config = dict(
    num_attention_heads=6,
    hidden_act='squared_leaky_relu',
    rope_theta=10000.0,
    parallel_block=False,
    optimizer='adamw',
    learning_rate=0.000791,
    final_lr_fraction=0.0,
    doc_mask=True,
)
Each number is 128 + 32 x the weight over its row's rms, rounded and kept within 0 to 255. Layers, rows and columns count from 0. Numbers have three digits each. The size before them is the row's rms in percent of the matrix's.

# layer 10 attention output (transposed), 384x384, rms 0.0309, rows 147-191, columns 0-63
107:150143153190149095074131142125129154125133125159171127123152126146142084116146048147114147112091143101137133080084137146121115127208121077133105141119178118111122155106145116175180113090066128
106:176143111181155126160089101163152115156161154111171099156164115068150136158152119142140077103143139137133082084144136118197087141068121092172135112100136090099071124108068144151098155148133117
106:151148143184088137102148085139158074149165079078096207114099140165168105126062136132149090064169131153088120121090174115118113208147101120136113201101157118113094122169166202227087096120108148
094:157083108143114117183105131086207118178134060138134127115160042154158110114082147167131153103166123131114064117066106115109123191096076153195070155141193121111116146085096134158178152131173123
108:075157175090199089168162159155079127076130156161109120108199130113128148080131126112193169117121072097139154124188133176128183147148126170137123094162132176125146141128101102127202107085099095
090:158126135115123148106191101094139130141151155097094089168109105132148123115162118156172145106123141143117117157084105145177119137157134184118116157107124162173139208110191172075117147179076114
109:147095116113141135165127132134151144145125146155102072121114091106150135113129174145149160126118109129111057098121133125126124105178123144149142137138155155184134086068156160139156111109107160
097:151184181094159053167228103156153094119111086114147151141126086089081160127139162159111133090112132081080100125115203079113118147182118159161137180106104138090153099088132130159176074121090102
100:156132150102131123147118139060110084169129139090051171147146095159146090110121153092089075158153090133174083098157104107107113147147074147141106099117084139136105095138093138143120086118154105
101:132158187110121083109137109076123112168115115135109141122155122152130096174145183119112099178070073125125101086109066057109159164100118175173135084150165153162135078177120124153119110112148154
109:133130124080036180111134152073119085106143130118070170095148095180131091143111160099109146135123060083171170111117067145068128232135093141103116142165112122166117108157120133145131128088162179
103:115162087108136142170163139137053116160143116065069076161069090119083112133149101094166090144118090117108090142185104157135155099106125161118126125094120165114135150095162163106134110141129112
100:102081160112171145122081137125141162110117101125160132099186106161146097130101119131157192119120119151189119123127121117138188143116135109109091120122157150152114069153147089202103150158124114
106:146122121120162111146087135099123107202122185129097056112178119105114143168087185151134060124137146118198130186116144139185133081151084114174142089157080150155067101125110140109058165101120116
109:168156200166118131120066133106067142153148071151140157102129078148151161110115159102119142117088100158145129103148129159142148176114095126094133089108108080171102121119120147115188118131142121
103:077191141127117117102120144091059133181077145108110135127148111120137112110182086083115100176215142171148083137143082138137144075115177142158141116106161118128146128131157123141103106135155104
102:144160093109106115086076114132118141120125121098145150175139115056127141142192072092143097151162168122146105128115104132117065140093157090147135109129112064124143177114116167183154154068142183
079:166171075151115177156142140098077139139142137111115072188132077143075082116162100083146110148127074119119077118137093129096141121145135154099104118103091135163139079109170126134135129163153087
102:118099137098135171109148111151145103192103129083126155115127168187141104123110097122064141101085154092118158146115102173112107170096103103113118130139137099130084151147100110102119125108083145
109:141124129119134142160123132111162152098143194128167123087143158145152074088097142059182118125111090102086140105144052212148118206180101160083132133208190122217152132123136149135088142083107149
093:094168142131115074136159140204119067127125154115139127091149168101137161126100164094133111156092152163120160163138178117191072100124139127082134115062075120171112148088122092075086110067156183
106:154165160158144185129100103079125134174141159058092121152102106149127107135121111087118134145122132135145079157109121130133109100111139138133110132129105134090120135110186201112075101135153095
103:029125126086103146149161138151081095092140107131121113128093100122107143147131122121149156120080133106092156090166184151205109120069165149127117097147097098122124151141115139111173106133136125
098:146168166113096179093192131068081073135128086075109131131104106146134047129154129124095107116089134074134100069121112109102105124144114148203096186143149179148103125121213120170132093126134136
105:083120097108169138110113092188123142145104130140119148158153154145119130074192104084119097136185106098098132088134076134185150128111147144091169090150119123137101113173126101127066126139142119
102:116072177159114141159098144115172122122145156151146126102133092141188176102113129161129214131118154146129121164135214156120043118100162128164124086193112112109106170124107132064241152094126146
093:111082066157113136163157078117133108123113161134108134127171128165087081176143138143132100174168106079149157148129064139157088164152126119127115113135140088084113110203109096127088185081111135
114:157144128091162149113107178073112094153156102126104116142142178173135137158101184102068094157124016186085110135096119137084106136088126158112138142126128096127133066108152130073158089125096147
099:122183082183166143189155147104064107117059084146112109100141119158078121147181099159078185127149162123112157134076107090101158156097212133156161189123132170097142101117115125158105112154155099
110:233121102150120124158089119136122090133195125121149172110087158117081139126106098130126137105092102133139123123081143161165119206081131119104155128139081119099122153095052132079076152180085064
099:170144153151119154092218100175115153158201101134127106097119142138159142085125105121116136141086091082114055123146104121118146120129113153111103145110134165159130139146180145137178153138087109
095:088059130045180056088135202156126143065070146160161111124135152075099151113119120176129129160108148127137202125144139166164137093113196117129157109090124111111209124071081083094112082140079119
094:108168110077190141129102076112111139073061135143193170126124086166113133127201082117202118100190094085136050137131141190212106124157149095083092154181206077159130112128093189126135156098097101
096:153184173151124159082131177138143072167186152113097141137144114077145168120110172106113105118152108199135090125125146164050121137148096166181135112108092196112068133092159155115137125140154142
107:121091057112111166101116163093171111167139099145104143204102111131174127188145056128093195171112133121177089132085096090097131175091159102147110128135199137103129148158155217155101106155128169
106:205085093203176135193057164092173151164098113146150145171127134178154110125145165169069106139137129087102098124095126076092131154173115161146158106138177128088132053141124132144109092126150170
115:135149147173178163072158126077115098109100117146137138156152186197119112134159122125111102097138132114150164078111140109082083117167107113090131188098153114092066092104148097154141104126155142
108:165175141114144118135084103146135107177166153115154100112142141093139136152099145146084087121096124202122083139088162116135141110114094122125102146161100102127122148100139139111130140166143103
105:120112155116120107080211131122153142125106092173116127154084073158176121109147143092176087083121131040110124169098081090184130112154132177133086153127135110123155124138123154141128099131130124
094:100111166124174079093114150168130124128113181169135112102132158111167135161055140135200077120125119160110184140128166158202112078154133105132133102122131115147158112106086133109059082131088139
102:103142122127168128092125109125103096119095133125091166128165165121151101152199093075089165075133156086070176097173091101084104100102119090145149153063135088157150079118133086146194082084142132
101:168185104142093180093135081142105131185194139139138142169072159112130145112143049088169103099159097137069034120127166158111111119134108090089109139114149095189137188156188195138157112115130101
110:110095126196128147168097119142149112141092165082111131146139161148137111097153151119061147156170150193115129087070122121156122109120145081092128140102163072087100130134147124159092122183166141
094:149122098134110129184087166129137094074152126160157117145126131132145092155096117129103167130119112140138123089135137114114082155077170080128129129135153071114117107165055119191139143164138124
108:128122084135122091083127110203146144146126090141136182086132122142148164135090102157111111149109154102083135194146122122060192165059111140196142142158124124059159083084120126147154127036130143
# layer 10 attention value, 384x384, rms 0.0305, rows 148-191, columns 0-63
099:162178071194152130124106114098152126191190120126179126163173114085120110224146125191129121101142149140108058099127107111145109160110143120161109134089145085093097095127069138168094139128121148
106:159145105208050119127104103137156118146134123111095181121163157149159092144073154103157083087157161152096086179165169118055134204080107118126085166132128116146057114162114208184083107142116181
100:180104136142126139167090124107222153131146086135149125125140051155150115106091140128117176130181125118122101140098116129082131225086075153142048146197190132133127180126098122158154129154131154
099:091148145107211115118169197126044112090116135144126131132190123160104173141139107131159148092107063132148156138155057194077162140161162173189115102152136174134114129154113137141167088099108109
103:143164110126126110092169105123111112141152117112098155166101138132127093112166125138176155117127106118082081143085123160154081156146146188122142136163140154159187136119152148076108163181132126
098:109074124104141112165132150166170135175159167132096099154097092044152123130138151150128137131111089068124079083061095113137097071171142159107202107104137132115151138085123156161154121123118176
094:158180155099169062170191129130120120125116144116140169166137136068119136127163136199103140054135087090061107128104182113129102101158136123159148181127109150117122120109095154150136128150128138
109:109127144070108139100152130048117095185113121097050175216141058148143113103165142161056137136131095139132124116120114135052120143103086116138104133116080147107118105152107128166080062136178069
103:130130173146080120154160072098134134145133125127135133124157110154198157135158193134104146200103134140164137105100078068113151157131087099178135097160175167155098128166126138114097109120155122
124:110137170109000163144105147091097103117160115113062150121141088169151122111086184065133168146107107134159183166149094149077135248160090083122124111185116169148111115159101141112113149110157165
101:094146064124166147123119151111069121183128106059107089156113113123084103119132099088174070112127074097096058159184122140145155106157125176121130128090094177097168128093129108099175111153101107
123:121077207152132165126102141152156168107098110091185156073146084153142107148081098123153200152154140127213128109109107098112169134106104176083132108136157151131092110126146097211128126137118094
093:147158070151179112111076146094133075196145161137105064110197074085143130186120192155127085137104129105169127168123056162125107082119102136165135124098101136137095077105094135135064110119174128
101:151152197144117116129066156125094132137140076105154120120108094133116129109063176089132098126105093119135131069161143135113181189167097138100126115147090130176113101142140150116200112128112145
100:046167093157137155084162109110057134134084113079102145171140112157144110100172092142096133189182148174168076108135081129171119092134167126191162114110122089140163114105203113173086060150166052
099:140137107157084159070015129147157147103150104128159163129104077099160140135150091093184089143137186135150122130141097138118090125101142079090131126141124077148100154111138126145176184105134185
126:159163094115089169142137109132123143179136084093089098151104082119095099093093126082161079173172103132111042103100125092100138123142103147099128106106120131164173108069122103120161108154135071
099:097097165115141143068133097135145135144108117122079118075127192194119108111128098146079128120088168081167143198143107172138110193140069069143091174094135101096099148162132107105093156078094151
103:102123121092116126151138099110158152104179204147106103121108139132157098148071142051149104142118136058097131091116068160153118197172128168064131108208196159156176154132145158105092114082112147
099:092219126189110083133160103149105084141134162085189152129153159080098131158085100123161122119093145130079129137168108157159145085171138122058153129112095111133170097111186109107118135085164156
102:145193166107150193129091092069121134186126140117080129189130124159139082110137127086069113159138146110118068135111129154118095116111141197114083147118078141106101087114188190119090080145158088
103:069143133121105128151165117106039100110148133133132106163126127142113133138152137106125165083090118116078153114186159161160118122138177131151126116192063097104136150166106134112160151123178126
093:162176170111071184134159103086099098125159120101059117143114093117135079104155181104080086120102138110162104078160152115118122167124118128208117130130142150109063122166160107149143150147140133
101:073109082116110134110121072203116109136100126152110138128156172136103150095178112128078104167205143118118126090107110097190129104126180110094150122104150119116119127158130096123110134126157124
100:113069145124169142143123117120149143109159119141160097133124101147138153151124085164131215108101077114101143178125127183113075154063143121135130145168113120127151151141143124120188136108105136
096:098115031148057091165122076099161125125131114134098093104208109167085099168117113137133139181151122105144155170149073104114123160151121097147093125114135121144149153148095114120105159124132129
101:113138122054142162123117141117105090160198124111126126154084166139149116117105172104111092156129033210092108143072158131146123128083097122105129120100089100061111118063150137099157080087079119
095:136231130169181183193175151132073120108113125124122115148140118110108097125174115135058158139172173128118159123080122124153175131096190179135168131111159161089147116096118150129133117125158134
101:222088086142118163133085134117166089176158122115186143111083171090137132135106132138123116112069148170143143116095139157147109169113108133130141123122099104104117151056075118127061117120117137
103:156157122129107144097190148151169140169143115110104097114087157140121128112072147113128132139105050108142082111124120108138157075135111193103150113090113163169079133155114131117188191119112128
126:065073150053164093069177163177127144119079149141150107113085114093117139112145117207164102172099162110138196106109125091227129088126144129119175096105136113107224188096106084157081092105107111
093:104162094079160145140090082096146190072077124089177168087073106161145119143175097125201120074154150034163059112108125188200136128160119114083168137157182045150133094097105149087103164110138106
109:136181116155135159093118183122135101166152114136112119184154129069150135127148162132100098113150076176121085165139130169062105153136115113167115167091089183146080077113151115134118114129145153
101:160105088120136167085122139127190165136109115138095160169164148146157120153194103108105189187106167132187106172107108103104151169108120129216115144075186114091094152097140205127118117134129134
100:206102048142169104206040167153201182167132131140104156159124119089163114111147131155072070160184112091087129149093160074105137149153125180158143124110163153098132102147134157166125079064120155
106:187172155141141168139135117089096114114097078132122152122128156146103119099178116147069078126164106143135143098108158108130121167129074104100112165083144117087081101093129127128163127107178127
106:177122178127140145125125125141111127097183127141195147105102126125163160129153149167107137136105115160146083084092133151135086149093082112148111138176169070126106139113156118138115126169139105
106:189156125172122116080220141137157116162070094184105128104129116173164144142128126072119062070133121088132101169134103134177109117120143155149115132091101104153135091119123163098104088132171158
106:089101147164123103095162143155154140143117175152123107079090112137161136142082129154193088117109140116114157074140128091200104100145102140135153124109113106130154152095087110135100082119115132
108:108127147093141151069147122154100098140108120121041163103094185112155122170164073135076167081168140134085149105136113068101097080161120068164123131007149075148106125126153119115173096062130095
108:159153110116091166091139105129092117152191111142148177181106202148129133130143068093144094056148117144072052099110154169079115072134151113110117156144136067114121138127150181084195151136125126
108:156141141176112126188121127162132114112064142111159134124144165155132115117147122167055142177141129172121118109120128136171081095141130072114100124094176055124163146136158138190111087141163137
101:145116155143124152183118140097141122105193147141162098136125105125130107134092108136100181124072127160142160150160117124132139192084136105136142105136153084088114142152075144174106129130089120
103:158136141099146105057121125141143157164099112154108132063137146171145174100113160146068073126133163122081132152181153085086197120105145115168109143120063122109080068115093129143144132065137165
# layer 10 attention query, 384x384, rms 0.0325, rows 192-254, columns 0-63
083:171180136194102148178144129164128172124112078175110160113075152161108155169083120188108104178127101103101112196166144080119171085110164114114166111109136131164083127104176192157100139123085083
092:133141111134115141125091155114104114081138112131123090120100108131093128066132087095105133091128084124173186093048105093158075114128121209112146157117169113182159151080162097075135052129139121
086:167131149143131191136153168180167136147123119158101153102117174155150116129106137227153133151130143096131096168132160119082152076104148121100103132142093107103110146134207203144124185110129127
085:137128128118093163128099083129108070079135134133072168094113136093072071110181098124096133084137102142208126125088122081146110156145049129109146167168192111146131142073166127101152096100091109
082:098151109086147162140127125105159161150211115171134094094083136168075135135079082110152172090091165119054127149133118145163098206109129166191211148113128068135172161109098127085120079108136191
090:152089135119150109090159190092144159121158157153188138112152161109172133111096173163092107123114213143121139121192108177084221119099144107144136112109130136138120192164080149146117197109146111
084:084067084128108100117109147068116168120107093172161101110150152135140164137132075176086100102129151145139173104110129101142173158135108138125137162079177140149139145108082081128122133138196119
086:104123129159125126060148114129117115129139153159133138124141166086135168077131165121167084109070160160157098142104066142148193105096150105190139088125079111115122126178124112188152108101173129
082:086118133192102129089092128192142172174163102104118155093084160157101157093114170118116081140109167095110195060113119147083150134145061141147092082184110163164154137113144106115136179129083093
092:165132183102112129086163194163144152117071163121121130048137101160146156096117134127148121079137157154129098149137138218149152162034103148119140096151078117130123109114067118191125114067177120
092:127123171055187117162114131126137146109114122130099075097074105165145134133136197137107058125116076157146167147087139170118178120155076119086125113172121173130128083210105105148110098085173128
094:101108160141163166139173129108134126102121108116156110099142076127137114074144090078096129131147198108139147110164206065112090149151094105121005115097116155095107113126108136154161115125125162
089:070137168135160095100123104109099198163107151112085160093139129125156127167116210126129183061093148073106133128140087238084176168125152168141106103133129113117116103167159161162095084066137125
084:134124148175181140151141189165145145104126127118104084135134109151136097147140153128152134173066086193117109132106127145143110167064160100106188124188143148110141105138141140137147088153121196
093:119132124144066135125133109184201128137156155140122079074117157084104147122100144142111129156128119102076113129165116121147114130096115121233111150141193101128090145107043126106137182116149164
098:103128127109058147128134163101142144096054179114133101140128086141139094073111139164138115173167156117170106092113173173183143083152130185149130143105118114105159119130075093174102127112195103
087:091159132168166083131069163125120112120127142150152102137186181088135167146157112099166127052086156164091130073134130116148163124116116184166128117169121096073138133129092144141133082134146181
097:141049148092199164081088121171104141126138158132171134153152114122108153113140171129137123120106188141168172159144097105046139107160124094174134137162160127103109164165135138124102100127120159
084:116139159120092126154177150135124077084066114100092092124143069118071023133150157078136177147194097143133097147098134170159097107096138136093181130113109175123170059123127106121159105127158132
118:087108168163130095098098134098125137125129103073147140168151152182118132152114167155083112082074121111107153142174164164108115116146107154120145145119053145153150124170150137146099097179177182
096:158090093106112087167111137079142111117152135240167156137152126111133129128168080101087158096136123112138114106103142120152117119197086140133112128166175127090202116153177098099151139092109085
101:127101112158189112129085164126091123108109134106135178145132123105117125142170167167028158082147189090142079111190112159123192101130172135207170093130208100065075150079145149131065158111177127
100:127163131209169024120111130130146096105121120143105076125188108148176141130144105082155065128053158161110151111089090094084066138126187099224114098185073151154112111132121142129162117119082159
096:157163127147124157124146092164167139144051064132097114095146139129156112136141118214113140053109173205156087077071139116130082111055061127120119174100095071095110147136103142114161133163105121
108:169108086131120137092127160121119101112141128108179121060095129114107182157142147119182129132115106081072110119146137132115130137146125124136155146146166085145133085151106105128144152169121131
103:120176127119089132108186118085101148123143109112096138121108104148129096120092132086141072167199119091135170117134177101131091123100148077112096119086067137156139130090143119154209093126136087
100:105097124106116169138163108172109161130116190170124168078154105170135132141097029133174136116122151154134126144200131171069115103133102109135120094164137163147112126156073081170139184131126172
106:114111094020147160191111127170129076156127109166145120146116124088123171113183112172087153135154143166134117110146141127124146187110126200180167146125150068085078205138091124145102130190138113
097:166080147148124137136059180108159074150166195155152191103157134130121131151113096127122170153212146066014105104069108123087176091123136129151149115202125125155095134146141146079111124067111084
102:110072100133127153141131064095191126102116114149123047072130105177122120162163119189065103062125163127139119067155139149153103157132142155188135066151108069149092134084136124120126164091146103
104:114172089133133135101138093125124105115118171159104130104127127164157171081105192090123052150104145081099114094125118110115172086110142154155138068154122061127116105131194130158112134123160168
111:116145112140106096143155145103114131145129125112122149081087102126105142163063162179072119117116152133101082083137152158172183172123106106143167118098144103156123101137147110139115140114123084
102:125113119123128114125087098184158145191138105170217109113156153081110132064147122100075159079153104133136155103102128140177160095154078103094107118132133099147118135129140128159141110136136072
103:162110155123113127107164146144109099139129158137074151139137134148107145127153108095126150182153099134174146185156156105092095127129120134053106151090116121154121144196174113103164127170147194
096:129127128065133197154079091143178117129137147129136101129057117131093164087160065164086160149165141069071158158106114135124176128111127108118185114135109086129133124155133096161108102121138098
104:136165095127108109193126085124132134154139128164064084152102087147115124123104136170137149128046094212142096158134076122122121198146109140144085174098147114108121087111125106143110175172125172
105:122144079097129133099142089043124143188171166188116084077186117150212120177144079076187146181150163109139102093130117110084096108069176094104125130157114098183101139115146120115152116144104104
108:112097113104152095150152116159157140145131176210166180210124095161142120127125089067144153149144110090137096200152116127130130090092176145151092143168169135165188158145116078127143130105118084
096:140060157156129068066120169153154129160104154179126118161112160143158166171133170146091125145095136119126128165054174113177112087146113139137117206106142154163124077107167121141159086086098144
101:132063135150137106085133104159094159130070137155130127138101145100133165146146159107166101146112134063126144144122131149148134106191096142079082130163124069188172162100120083144090088183084153
108:142108119102185100128123123063115180051102049114122114076102136105172103159136102147143165163187103138149189171086169090101135126103117149102122132171155151126132094149133128139172218107102129
115:102154090119123124173118147156169129174229115119116125136110112118118092154145121104119134144148106154081141094125078094097127138128132114205103116114145131137100099161129091156114118119147130
112:192175091153084137147135115188140178128139164106098098147137114079117152121136131108199133162135045117162141151067150122124105150081102104113147099163116169102087102153117155111151153180129110
114:162129063119150119176105145109147119154171090146172138096121097089082160125126149173137132151138143167117053092110125118130162156123116141185145151083209118111131131126114139115141160139133050
110:170174144160189154109138099177147122099078139101122155168112103105128106088147120168170108104191128118118086121101135137175147102133135154106149142179142051126165163074131135131121145168104081
113:105084126110206083124080110174165143169157095161181148110132165095087183138104130183103048142131097144073113100137116064136139129165135142120104212086142124145137112182165086122089102137143160
103:115103122098114152147136159114146134190139112120149125129105140161103151163122136073151128140144110144141119148113108164116094173117125170162100120121088153163133188149108136112163096156146127
094:130156213169115171136105113084082100073145177135099096111144084196155139136081125133141080137157075087135141103181111165081069136145131110106091059130110151141219071131144164166118130106081134
110:133128164121115129161047199121124121114075155093119173096169185158068127082123135104150149177148161162191172142164160132110147127123071135065123138147146141076110185104093148140051082139180143
106:167155130152143121126098128130104122081097113081137040144174119158142139046119161166184109153153125171198088118115148118093093140117119134112106192160144186113075143070112127091138155170125100
093:129093170049130136112149105174104185102103159110125101172089141096079134080152161161115136100091136072100145174108128138187188106140081137077166189129147149124166116152128104118136153109126129
103:175083123071110136108076063100101211093126177139101174151110153128117148140109152111147089145110164066128146169105182146145143188087099119077087099148130101080102115130178158106143142124107121
107:205171141161146148130044160111064096072127103116106103112170073118111123141146079086118154134178113128154104126164172138102132179053141135129106053140094131125143146130146169114132185133094039
099:093111173092134103102160130183111182140088138095149111120123148129134106126133184105206114063132125162133117106132073173201113085090098156141156102155132133154151115123140108160132130123130078
104:118084201105149120108151141129105078140094132146138094111133194168151154140135128120077168098097156139108153130072180150157183147104109121155054191145107076132064142172139142129142165211150235
115:115097154079173096139101092108053132103097083163141117131152114137086187105136146142123150120123148122138159148148207074135128177112132146096080181133108124123114177172129133114130151133126129
100:113170107165138101114120114074166184135112058094143114143166120170116114128098157107137105089153082068168130126097157150156088082128102154130097116181123166138111122063066133111140104085078092
111:128085094154137100103147128151130148163124138133129072117106127107137134124169179069147217130130145110149103123166116144096152130187147108138169116138131119160178120154106105134075146097165057
102:146190191173106151127151103113126092115134144135092121099132165122142115122062117134093078158156122098095130090069141125080119132131142051065141168137092143163056110090122125114156125130144142
102:146175091114168093121109154176116035088120158173097067144177148117138123127099124134125118135147120093152157139099116115208128114136197142112107104107147091072152088086072115176102101116095137
099:066140147121124113091212130145114142063088161114216108094149113146155127154149137145133076116098134098107121058112137172179107133094126079188084118120110134136146098095124157171167157108108108
095:175113127157079122099157105124166160042136161159117174136163125104120075164108111097190117210128122066166141137106097146071111112184202110144106086183165137088135140086102154129119130062117126
103:137185208126113176093116112103125150092064101075102116091168154198117171140124123125139122185152121097169121132169133152027118136117103087079095086180119151143110140151154121153110145126161127
# layer 10 attention key, 384x384, rms 0.0322, rows 192-253, columns 0-63
074:123171133102185166153137140136103112182090140115102119184141115123132112093168118099110074154124149171111206114133182105149121178103122117110169119076145154069141199155077132087120137066115143
105:118116106125141148146147105094141149114075077152092144130097163107062107098115122148108125137135084135154159106049180127184080140172100163122116174113186096121154115072056146077127079109123112
076:127097146100188150118174139143101153130141167165118093168200080139165156139093076069102114155090109134093109102167114090117115135038130130136165124129133154088154142189129155142113163098090080
094:087111119158109161145123104122132108060103101124126101134086145119104091132127098142108121109140112151154077117077116173182092104203071179101134156136158087138159178099153134094116109144094135
077:136132144175136121202128098142170072141145146117122172109099155123066081141114059098146150184167132118112139145114089142131152141056183181210064107162078146132118092073129159164110159145140118
095:123153143120130074174149093160114173154148165135137156131135124219120137162098145150132147083106173087094060150183154166113156156094163166134165158178099143116136116197111139106135093116156149
082:157146074172092115165123013153123141124126091139136154150158099151140131153120105186073113157163081141135164098065132075083124157133153124092041156132088097144113147135083165113123111141124178
086:111114154121147097151142181087161198169156136100134126107134115111122138122116133116164127159065093126159140145162097192081116157091170143207142117160137173130145118147134151168166139146198112
090:116089098110096105160141085087136179164132174113137102125087132108117169151171165144138124068131085065104171091154182071104123097120139174148081134190088117094118123124129130091154125117172136
091:169119156143092129125164171157140201110139171090115138090156107144181109176097180112117064162139185129106173060160104151100124090125141137191081111131103151192110136101107092123137100109145125
092:170195142130146138144136093173172192104118135140120107072086142214135183168100115097152134161130139124125177167120075122112116084075134125076128098140103153169171069210204028165183126106144151
084:113112101089146180112123192141127106112119160155160113153133144097126166103144151096095186106170128117219170161039123177151097122166109144105098116121110163131177118164143135111125058117146102
098:079093143152124156125167173143152121173059117118162136058155171145170126108118191086141098147109161134085129140210164143106204129147127124132102106113158115132105132130138120161144111070170156
091:149119107129132119133134162125149197080130149108139164193106087134179158091125184147175148105072097123178118149144098161089100117143117147137163096190174092112075111139084137127085108137081139
082:167096122154102151086105102151154099117142203108109110150148139099145114175097119133118129146128150127094153090103118060104095213117098156114129129187161062130099143114131121128091138128163170
090:082061135102116144078115154150164158097160150133106093064163086101105136091143101146127119159098189085120172088165148152104144147063098179128139091120182120138082140143150108131121129101216072
083:123175129122108111097204194120128130126093131071123096107161084148170175164175082111044103146117183158096115131179160168140093114132129105108164136130141127091164092191134110136061148176132128
094:155072092126174159146102139175148124114125185174189118094111120139111109147137079084145139154104150101146163143102110191142148109165137117110082091113148141151166126159137069125119078147137116
077:115098146155118126151077196129111171085128101103129111114175076076097122170154147122202140112159131145171110185152093201127176074089120157100119069154096157131118151166106111149152148105147108
091:170108161113161065079119103128128137127149085114145175148154174190139222159150141106185168160101149156117084168179101101075158161115096066165135156127130145114113143110149161200135204165152135
093:207133159106061133113168136112171122185109125168103109133131143165101121117086098092105126072060200155136158119107185114112139156133075153116088165135118125135177150180144081118166156104153115
093:074103098152140157104112132154093140101107132096149179125111140149106075148106119209148183118093162075135146172139130188152165088124102186080190120140113145140113156127076097085180117157153147
083:180100111162115083167126136099080076146166130154147131200138129156190127134122108084124069115124126132198114112160110118101085189167160169178115146120116114163125097115136143183174147173127082
101:136146061180152161093141100080121083153103152150093083099186144126145076093133096148081110109089097153120137075087103126140085142151145106130151148157148090149108089101125177072169097122083110
106:205137109126163163144140132136137090091103123103152087089107091149100133135140109161173140175115130111127114111119116156171147186180124122166157121145191083173132140101094126116094158124132110
102:186172166099128131115135139141094061123119119106142116063071120087136110147114158087110138096160118095143108093126202151119123136137134108138125145080122097134204133093147112110165092148168108
118:115123096113114146143229150110117112107095152169118126103147124160138081131079072125161151135155091125108150137096110148103113141142117116091171102145100118143170107128106121104174140084097115
095:120138053049042151173066136193130132150162080145168160148086124128119134079155104191148184179142142171151093110117103136135223145126156144135157111108115096094080087188082166151127122147153146
099:123098124092110197174108152103117083125127209130124175182127133152146103128135113094117135102194178112089119127111155161106149105131160131167101135172156108133130181136060085112074115124155091
104:119133120134130122134114111095178053131144171148147113095096124166097101167131100142067082082137118116071160074141133121143168144121123151123153106134108091130151139103132171114144130124120077
108:113141156103114201143164059145135092113167163126105092123123135189151178105112166124149077111105108129132148115130102134159151080146195119123158060160117092102107152137153153115119109135138147
109:130163097121125085153099130135165076183182138164086154106114111144083095178097130145068111101112146115065094095130119156137182147150144087079163137115133111142093123118136105097114141078135057
105:162074150110092087127123079169179177185107065130222159115126147089119118097122159148076124081113187184135120066101138121155156129102041195157083090099164118061095159107083144118117156165111103
099:228123147158075118150113163169146117169117129156142130079122127136133167126117126121119174154129140148172111128173129101058164136156087150106116139118163088189131126220199156138182129138113227
106:176140095080115184173141118141161073124158115144154136143058144171112116138100083125054144177172142114074091162078148151114120161108137068124169123058138104105175135117141108150142119105123085
095:151160076159081118185103106120152146157114125150100176124115122117112135125144101143171161179102088190108101148130111080113133196161123146123149191094138089119134124091117143096095173144147146
136:165140053050127139144160095081147092160154136218128101068141113142176140154119131111168145135169160116133061081107125133126128183116150137136133119126146125147088153097116129100161115067094080
098:088109076098164103117189160139150127119151140185145150159130136146155116094104150076140191076170173133150080132109150135114152107096205165124096122090168147108134141177127116112096145164108155
106:061064156135215086092082182127142140102103139135073127158166136122165137172162139085078084110116140104145139152092150104131117101086097152138094182113097155110148085085153084138127104085136189
108:134107102166132126112157143130123172131134192159108131113121131132131123139133126099135106159115096079147122135074102104133141117169114140169157114088138100126136109077088104126126108097131156
105:146103141125156143169098154106057151052122059099084143126160131103151166153111134124161158169166142187127111143045121094100121187097140110148097086168125126137139092050107068144186175109152104
123:159165041112045128166114080115165085170187135119156110108121128140115083162137119095106105155149158198118137081118108106112136134164160127165122123090138138132138121153106117125152150055099113
135:225139093072098145138161118176172149161101147163121108143139135086078108124157104107142116210125097102175089137103109129160108194087091158137159096105104154077139133121098118096149143105109090
081:119112125153078122143018170100114150143137091110130176148161060074076150134145160148118113141119138171130087109132110157138166082120109128107103134129114172113094169164089127105099133196177078
106:184175118146239181080138100140123177117090121119129134121091130114119117117172093154124131098173142126123074147096157096160108099130139149130144136133167075065117126110099119109138157182115088
105:121139114145180077105113141105138133130165055179139153145151148105097190139113134099125078129177102144074112082135125045103143110179202112116089207133082094147125104202129060150093113185132139
102:116076111096129148146133150087157128162087119158121138133122122143128090147112096061171125142174125049129104042152189178134094141086145124209092123113114176125156137139097116133132097102127097
101:111152197172125160197162058110126102132116187172089153130099095149232127139069139114120058109140159144114155117150157137092101166159107105109086085122138126111161122164156195150136125063088154
107:097139149123098136147011103168143143077092126110143141105173198153042134091120146136134140082082153128187190103110142155111180081090045101061075123172114098160136175140090079149106076179159131
105:168117122119164176115100136077122124125053109089126073130169147157087122104137113133177110162174106155202148127157188073087143162067115138128073164183114167108107134149132138097102113160156125
109:157095163102177115081163135185146168128085121159110121138106150150078104114118170132082137119105120122100106207116106155161158119127114169095169217107169140136130133116122063134135167095152158
099:158132125085149066149106086119113148094107162162092138178110169119129194118039140119166095147082154078156118157130143145160082154121145093094091090148110097111144147105192131155158167089121122
106:162155108118091130189056156091076127153129109118073138127173099103112134125128081119117149101192156157136103145132194167120154160079097104119095044202080149082144173135119164125137142161075059
100:086136179049171101053146123187153212112066148078146099139100087110113102115207146088180137081146143139141117097117077134159096065058143139157141112155115131110134109129088086129129164078123092
112:101073180134161158109134123143105132139110071100168063108145194171169116123131098139099180120122195180078126137128154119151166158137114107164047182108112093133130154093145133128208117148123209
117:094124168139199084182097140137072136135069083168142119152105125137096228098130142155132165089125092135134138174154169078127116139186134121122090175175096100199121187177142195135121112161145130
104:130120121136171093086138120099116131179115110140133102134184180165102107132070183106101094091113082102136117136109142155126100126078095133170076103156111143127116114073088120096145091130112112
119:110065126115097166119134120169131113222089162171130086083102138138141081113185150112125185165112123135157150100114112166122155146155082178167220084115181176131127128141109138127089151113123084
099:136175124134082175112165157137141102156161132116175134118148191133147113125069120151086112163164142169097084129133109130105147155097093089140159169078119131120066126080127105120130087151185132
107:112208095125132155182118111173167081093111187187107113117102168142100106136133107106088088127129165129174147131118142092147104069095163141160113057089123094102148100124066117110103141118101134
113:045130180140171119115195141124116105094108177072154093129161112135186122161133121114117112135108181124107117106137125179137053108105170088177071123112110132126159113114126123135183160088106090
096:112119164137054139122182157145121110088139173172107159128143114137178122129050158067159071122139145145151158121136113182143141115159175145154151086065177149127104139090110162176157150107112123